config.yaml
n_layer: 13
d_model: 384
n_head: 6
n_kv_head: 6
head_dim: 64
d_mlp: 1536
vocab_size: 4096
activation: "gelu"
norm: "layernorm"
norm_place: "peri"
norm_eps: 1e-06
positions: "rope"
rope_base: 710000.0
rope_fraction: 0.25
qk_norm: true
attn_scale: 0.154
bias: "none"
tie_embeddings: false
parallel_block: false
extras: ["local attention windows", "gated attention", "exclusive self-attention", "value embeddings", "hashed n-gram embeddings", "an embedding shortcut", "learned residual scales"]
init: "uniform"
init_std_qkv: 0.0333
init_std_o: 0.00654
init_std_up: 0.0333
init_std_down: 0.00327
optimizer: "muon_variant"
lr: 0.0103
lr_mult_down: 3.0
lr_head: 0.00451
warmup_steps: 0
schedule: "wsd"
decay_fraction: 1.0
decay_shape: "linear"
final_lr_fraction: 0.05
batch_tokens: 131072
seq_len: 2048
doc_mask: true
z_loss: 1e-05
train_tokens: 543600000
steps: 4148
dataset: "wikipedia_en"
Each number is 128 + 24 x the weight over the matrix's rms, rounded and kept within 0 to 255. Layers, rows and columns count from 0. Numbers have three digits each.

# layer 9 MLP down, 384x1536, rms 0.0909, rows 11-61, columns 1408-1535
140135122078093148099117145095110094158115136144120119125151142175120098132143154099119161101124106177132149168139137150129126102143083116101138136143105086140141122067096104162136094134143159129146093082110109104138125152146131141111094121090139099117109154163143128139103112154155118141072152109162093141145123137102135056148139174103150163118117117126156124145088156106116125156123
111153120096178129148133140171118159127122125120106103129139141110155142138098176135119114140119143146122167110133105137162131136161087129084077142138119094134122126144110126142100123098141116143085172110101103131133152114137113150115112138142133119130171099157076148124178119113091152147187150167145109170090145091091117163149134123161103125141114114122140156161130135142161133115132
155108088107111125126137143123117111110107105145186127095154151151059145151122110110149137185142076101160118120109135110147107115100106133136174151109100126128169101158152138132078140123091128131140172116192167102160109150143110134094103134135154136157133126103129162143117125136147147124157131136087159141131086161135130121151132104125140105136130104175123078069108114164114120141121
149097153153098125157119147144098147107097106130123137103122133183085146145183131138125128126113145136132165120133146098124108148154123130091130105107130136171126138148130115083123084151089124125173112133128137116122159118087134142149108131145112104131096150187125133114110153097108107159163140116101147111141136089124141108143129140164104148105143135099162126141116110185123121137121
151103087195171131142105127143148173078154137129130148130133139136105118132102123168141151117111102153087132124075081115151157131105130128134128157142123169147130151096141125138182138106098120110152124149092128137132108140137154117128098135135114133123150139104061137076112113082121131103086099089082131096139159141138137092116109153097139103144125147131134098135128122085133116111140
141131145177069130137130140120099174183130130110111143181122131128171113112130084087104118181109177132095128140124133170138117136127152151177140141080107104142133116128118112148096144161173122110156108122068177134145143129123121124144123128133081121171129128103142157111155118098118114098157128148119163103129104110115149117131158153095112137141135106137118109136107137133131149119149
185128135138142122133111166144151128128124098145175167099121140069166098077105159118124143131085159133120118165131120126127126154099107135143196131083109093100109149176124150131114136128095120123136110122144168103101165095148138138117100149127126150153113133108093053108104124176109169123138131125120091156084118105136114152115105118121083124141143161168136175096150112105110134149138
125094106095164120102121126135090141146132090108148151133167114121175116108153135081124111116156115113124121142145135131141140118140164146188134146149112117145088085138122130119138142197110153133112112141177126125161171111124120116134108122117134163133154139137080154124116129143099152145138123141137144140152147130157095155123148106146113107102102112116096167175093136140165130095125
136106121128129159129092073170153177090105147134151141114117131152089105136145110167112116154145133149114113127181126109090150102083157165143092119132093094173138094097102131142095080106129137127141102110109166181082142156126093107129137170122139101121135123107139147123123143137141116149110135114107156113167116107058104095105137145159129130085127142140121162120112144093101106088111
163147106139107132137136127114074106160150149162115134139103122086125162136144135121116160179113145121109106152114088152106117109185124141103095159149143127117123157091117128170115143188086119102130153159161116079102149107118082151126139104113133121134150134103159156115131127151142126144124128112120111153123112110088109080137122144170154153127143144135148118122132141106090142106081
124172134082120137122171128160165162124135105158118123133160118133120112150135150120138159137121130102096088097122108098101142124099132122112119165124127104113134124191091115142176108073170112094122088095162097129126106118124182148086120152112092125082143098134148108151117129123145130130164123138107097184107103135164077136169097125106136109088096121148144158105145100134135119117139
111111108140110124124102097134140133142149170137118110127135045147123132086147119123151145123140133149164135137148101088139169131139086134162144136148142112142110114131127086113086102085171118159142117082124135139089134132112179130151138112134115138138121140143167149091150175117118129142112130151109145123152089110163167092114134091108140128145117144181128129100141126122077169126150
130144109164057158092177147151137097099131111145110144118145135130143145138100137149083104129135127157149129106121081154149137074127163107083146133091136100107167135127104100117087140100123130121142131110166142110120150122154117149134095098121138141128143142132187136154152122109109170124096079085066117158127185109117201116107102139136127118114152145176130081167136085111123134123164
139138127086161126120124164131132151113109118127132120108121099142147114097123116147130128133090112121148130092133130113142121113102157170135120147152121105118109172157120127155163123116123131102153136140134145126171149125167102106092169131100107133129127129105124162120149104131131119136119139136154156074089117146181136160144141142156118132124074108159151154181125177093120106114135
171120142151106123102156132138137154125129135133092113132138105144165139108108131114137155147129117124120119106143112151126083096112109143125114155139178184092084099083154104117163198156125125114125131150137112110133148111136106111127120105130179164157090129119127098131106103100143132119126120134152166076110148120148158123155155102143092112162121120105108117133111138109166133145096
101114148122124170145156137094113106092142100151150153108137115130138135096097124124124085129144158122143121141140167176124162178149100147169141106132123136146138145140112084128117137111118088147151136143124138141096125098152125113111119127101170073164201129140167154139140123108147147121153133090121119097105125129064115133095121082119140136158141160134145115162148091110166108122110
114092092109109145117135119138071164131139169142113121138113115109104100127104125143138149104103153119157144143131131142135143136141145142143129106143119152119109169129104092084176133120112141147131108125138150143137157160133156138098111152119147104104159101127139154159127118143111117146123124109135161123133113127150154163119126088119139121158115119096134131131147152140147138124130
108133114157146135155157100133131113159118161188143097147129154098146153105116134142127134114107120127159123126142165141131105121180110126171130129111121140179107118103156125140136107131084133145117116092120152126154127102093125162103110097147129152118098129116099135147155134132088124076121128116116131189112143106123165120105120132121147177087158144132128137118172134133116131102132
128155147162139134178120116160142170072130171137124173128149185125124135116128095157112167132119153104158143105122125077119132112117148165154115141178144149121129132151105115159110135104137140161141199167136078160166142128150143124133167126120090159133122147148121144111119140145169154142055124100170128144142132139135135163137108105088077123106111168158124127137164149117125155106136
096130156130155144121096139169097133151128125121126168095159166120103140129100133087118160101134106081144084132129106150164130167088124122090115108132120135122131146117150153136118104138148089131165188089109146134151099111146132130121135182137135111108120140155155138123141154134112105145106182122131125154062123133122161117133138117101171119125134098146162138084146109148128143137152
139104141135132111092113076100117130168087144144145130097124178111108162150136123107141166110137149153147118083113104113065163096107113121121123141113130128157132169142084179176104133120135084084129116131189115086099115119103129156134099119135099102096108111154122123128112156122172127133143128129121127149118158139094128120129104138152142143116109160124161113112128166114114118149213
109116143095089122145120156082129143107152126155122131144144174158125094096174144140143137133096123079156104118156191132094116117113167098181110143134114152125135103188138133107122121151117098088117138099136149137121174168135149122162074089139144086098137102116147123151165139108144134135104135123098129130154134127127095131139179150141154168126100104131162121208161175106133116146113
105117147125144135111143122130126129142148088117139108136132147093156113178144116106134110111107137103153118136134118144104111147116158104155111154113108121098084107130133176110125148168121121157113165129144131125128128131130132137117106068111178129124140137089121115115103107143085091127194139129129089138086141186128137106084107153120112151100156106150133133195125124121162200144138
113087153109126103151115105107167132086136067129144146124091079140134147129121110096150109115108109108131138125066164122141175104129111082154098078126108136153155140131086132107106100137141173123091144109109132153135123117141117111145140144153078087135136148080161142113141190118117140162166119134127104166147111157128130135136118109146163112126088077161134147103102125112108088117145
162147133140145106128127118156145147099144138117181116149093117127136102179077136165156131149097094154170130136094161112149119152117084156152109077128146113115118128145176119087113103179122119125152154131145098116136120138084120134137138143113107144133126143149165150118168175131098110153164146099089152167114160114114144144139142086095119114075119154078100134151127101141112140155145
153090120125123112104110132122128128105128104123125141086119126159142136112161117103134117136111090086119154121129072106131149137155175106164144107138131157145142084178148149157128144135168141157120107157143126115148104097090115132150165139114125149144056127116138104176116125178118105101117114139156078105121134141118121105144183122133164138136144175104099115103141101151119127127086
152116099129146127168136089126132095080129105142172141141087173089104134103114106107135094182173162103143127156086119079135126118151120123125116153130093182108177121143126093141168166133123102135160140165115122143089160178114113118124078145120111124158120134117126131141113126124082167110106123171133123142138133109115175139157119144163093135158100147069166156123141122101130147157159
110127138154182147119112094159107119142141133137100087138114111155133115124147081119139150107137096114134085132167148132085146114117133112130099128131101123152148135089133144126126131090061147126143134148156148117137122163110137163128058132114125126122136138121127139113140164114151125132110119110141164150116146123145130098090091093175096071135120118120157110133134150096147129084102
098111089141104124109077158097156151138146118129133146145110171123190108121126121146129113156124105119078129132127091126150152104161155135126125093140112100118091137163162132131176174073121117115130144163100112124154117097184131149125133104100131138146111175135137122147148136097128096133117136123133163141160144122136113114122120151131146154159139171149105120124162109170127125108148
064135159135145117142135109111127116143121166124179065119157132143111067118116108108109108103150126123128132132153105117152149121121131107119173134192146160102103090101110118091156152095114132147130091129086112123106106116081124138167135120114129119155126096101116118110124125096110152153127122157139142091117084114080100110130137137116128105077122160133146181115161139131116128140139
115134139130104084122133140201117133112101121120152132166136134138134115139141103146120154105082146178128122103097099117102092100146132147120108103095147065126124137185129111133093169145120152163120093089167151110124116155129134132147111133109113130106139136142131141109122113098138082142126095133148141161141141139082165155132118158092112188119111104081154150150138134081136112162142
142113098102127110145174142104092101102119136136169099137128113129114154081167109132131151159110092148118142120166177094124120091125138122124158109128133165138130142174087110086099120134129138087111115098114151134122159131147148176098115103139116141166135130096119112162160115074123116110123108128108126174122148117180123145095147149110091138094123082079188142087119136094091126159103
140135098105096120139124151148156136133114141178143126167162120142132150172153144062148115146170156101096166143139126153137141128095134130113143135109103125163098113108123145158143120139138081138166142186128115149136139116134126168086111102145147126125121125173102110134180152140182117121073122194116168069153169131145131118170142164139133100107141136134111134147156163121164103128103
110109139134143130131096094125138147153119111161142152137123146138117107106142125088147161149148123118088144139137124179118134085114158084137136159134157124140119127090102060169116142125160104137151113157064140119092127116085114102122102161105123112128175117141119133129181088110131099137133107084155172175141119125104107083120135143128141073156138157159158083172136122147177156144151
116152163107166140148110158142125134132079104150152156154114110118138097168102130151167150105102077104133089115139137148151077107127120095113116122151132157123132112156131112157141062133124130161131112164135141117147126120104126143110099145126147114129152076097116091115117096167149183108174125135121147108105129146097144162106158130124116144140071106160156102123175144097133102130181
105126091138092132134162145149122118154105117154129117125094138119139160111120137142188119141121144092143152065100101149093129132147075155125127144121130134146147081118132175127109103103143150133143174092122170161153123117135142115158151200135147125101188116094125123134112115101094083127095137157129116140116089157102116140124095130145145091105130094124138120110170123130137120071095
094111161088153120101144084128130166135141123135121108138181091124119106190120112113116106140121121134131111133113081135159125140143106160114130116166113123131120121115111151172121132195141129119107082102125124117066158154090136143138139127159148069112114098110135104170114113140133101107142160106182141143093140113133135102151144135181163161136090137146172125172135161157120106122140
158107148121150149126123148169125145134147158159114095121160104108154125159161149116074160089109162141082095150116155122156126112105140145128115115125153145091151157140138132130150176086135126146126133105121128151122135078097132170102085115141113086124148117102133112141131162141123165183125126137137175127153154100158093116089094174181118121118119145152141087119155113114082171148176
078145119190126128128119127129144125168103119132145160097122119099124111136138115124100117091127144159116122141063112110139129160160131099126121107133125104110116131107140177086147088110135142143118163107088155116147108124103126132117124132139106133132099166087130146075118148173107112118120114127159097106146125160150156124135117139120116140097130108120142159151103135103139131140136
151164139115181134127186140143151125090087132120124112158087136128146123125118138142137144126125130066147078101075146114171074142075117139140133151128130134090107103087143090087131132113103151145153101101105135084179164108131156115072145081111110091124156184141096104112141185145159156122128141103116130116142095098124143122122090124192105088137131139153113121126159139123110119141120
098112153122161116119136142147157111102126126128093136117134145133133115144116145118157150113112143119096141120124131139161055098168114163121135147123152166129119176165079099108125118116135119146138124158113118156113132162165125127100105141125142134107118115157103138101083171093127128116107133100125119155134101109086134114175142148154086129136162131126093103115156173130153141103145
140111140114129130140072131151117166082128100155150101125153130156110128125143111140135147150145102126109161135120091145125137124148156105137150153107122134142148128095189091150095168105146141117117107122100117158074103139140081126145174095129143126095116118119120109071163106099146127128147122111105176136139079084120136119140073112102166117099126096158129106126133126142192145128162
095153157113149114180118141168132133153131159109109124115135092151090111142117106128180128111166144111155133164181085104115179144201118078091099133128123125122162115162100115066121110102151143131106130176163128149159141115094162119127112154154118080109162147105105137160104105143139090144139112128091129132147133135122106154173140137097144151090130109153125116142132092140133114119160
142123083096171147116142125138137114109132132125160116118140179123117076132110178118124158069142148130112110090142106145148121083144140111115132105135167151102117081139126108161131133085127111107114128184070148127112117137087095112161123131113134127131109119161126151148088095146142104082125118142097098097121097105099117138110076094188160079129120157125132135165164114134106122144130
141143157087134122128131177108144118143094168160113117063147122100126066105177137162129132139148143123090122179166155097096104157093076144156168123160132156106148148161105144151121135140121110095137120187145148111095110116153117142166120112107110151091164154131148133084097101136128086121138106109121115138120119157109089071148084130153086073110159127145120146136143143128118164173131
108121149123133156152123170088149182110099129138113131150161153108116159128121135170120112119144115091136103118167132116109142148152124151151116124139153077186129130140106111104158108128140119089123098141113157080124132140113139117093136178155115179149115097113116117097167114133138118170127128120135115129127091152190095134125174117131181108111129113126165112119124136151136147100132
180114143137121162097131103131142112110143100149104110158134111137129134100149139164149140136115158145104099139113105114115120137084125103108146146172106084141183106137100113146161172121173155120137145122066136109127122122096113131157147147128137127126116117130122121129095091117127126102087095122117120119124129131139149125111137122122167117110108125160138124119131147146119110152132
151154137148110118131128153163124108168157134111086144118139150092143117155106103142161085114142129129136154154160136119130143107136069136181120125149152157133108121170132157093110185134133118136132095117118122129151130110125152118135116142133128140117124102170154133110163127086187114112114093132171144110126161130161119083130140101130161148101135129132121137134150161135159143157139
111149128110157120110173112128108116118139087113158110133135096125078140135145131163098134115109131123134143141089101133145121168116109137122128103116169170109179100097156114123082117122106159142133160111150154142121099144144137110077136115140143140116135142126148149173125095137119128123123092131129117138149151187150122143159119099135152139135146130110105110153111102122123118100158
127111121176148127129144091110129109135098129120144131126108184087085147114133113123098117137126173103114093102114135129135113124131124143155154127109141136170109119157127124145144174114112102183133133132097142115126102149103133137117124092132116139134159114152112129078144134153101147133083147146108192128129199143129155135147158129115143137144119127128135103132167139149160134134164
125172170120119106156138102121126114189095143122096121122103116102127113180101089047138123134112182091146127095122162099123139141115102145124103150121131092178078138144140124135133113103159114098080152163130146097144099138096154139100177085150135088120097121126171150114143150105124145125123116093135147116138133104106108123127134150145116148127143161129129088156110135107107121143131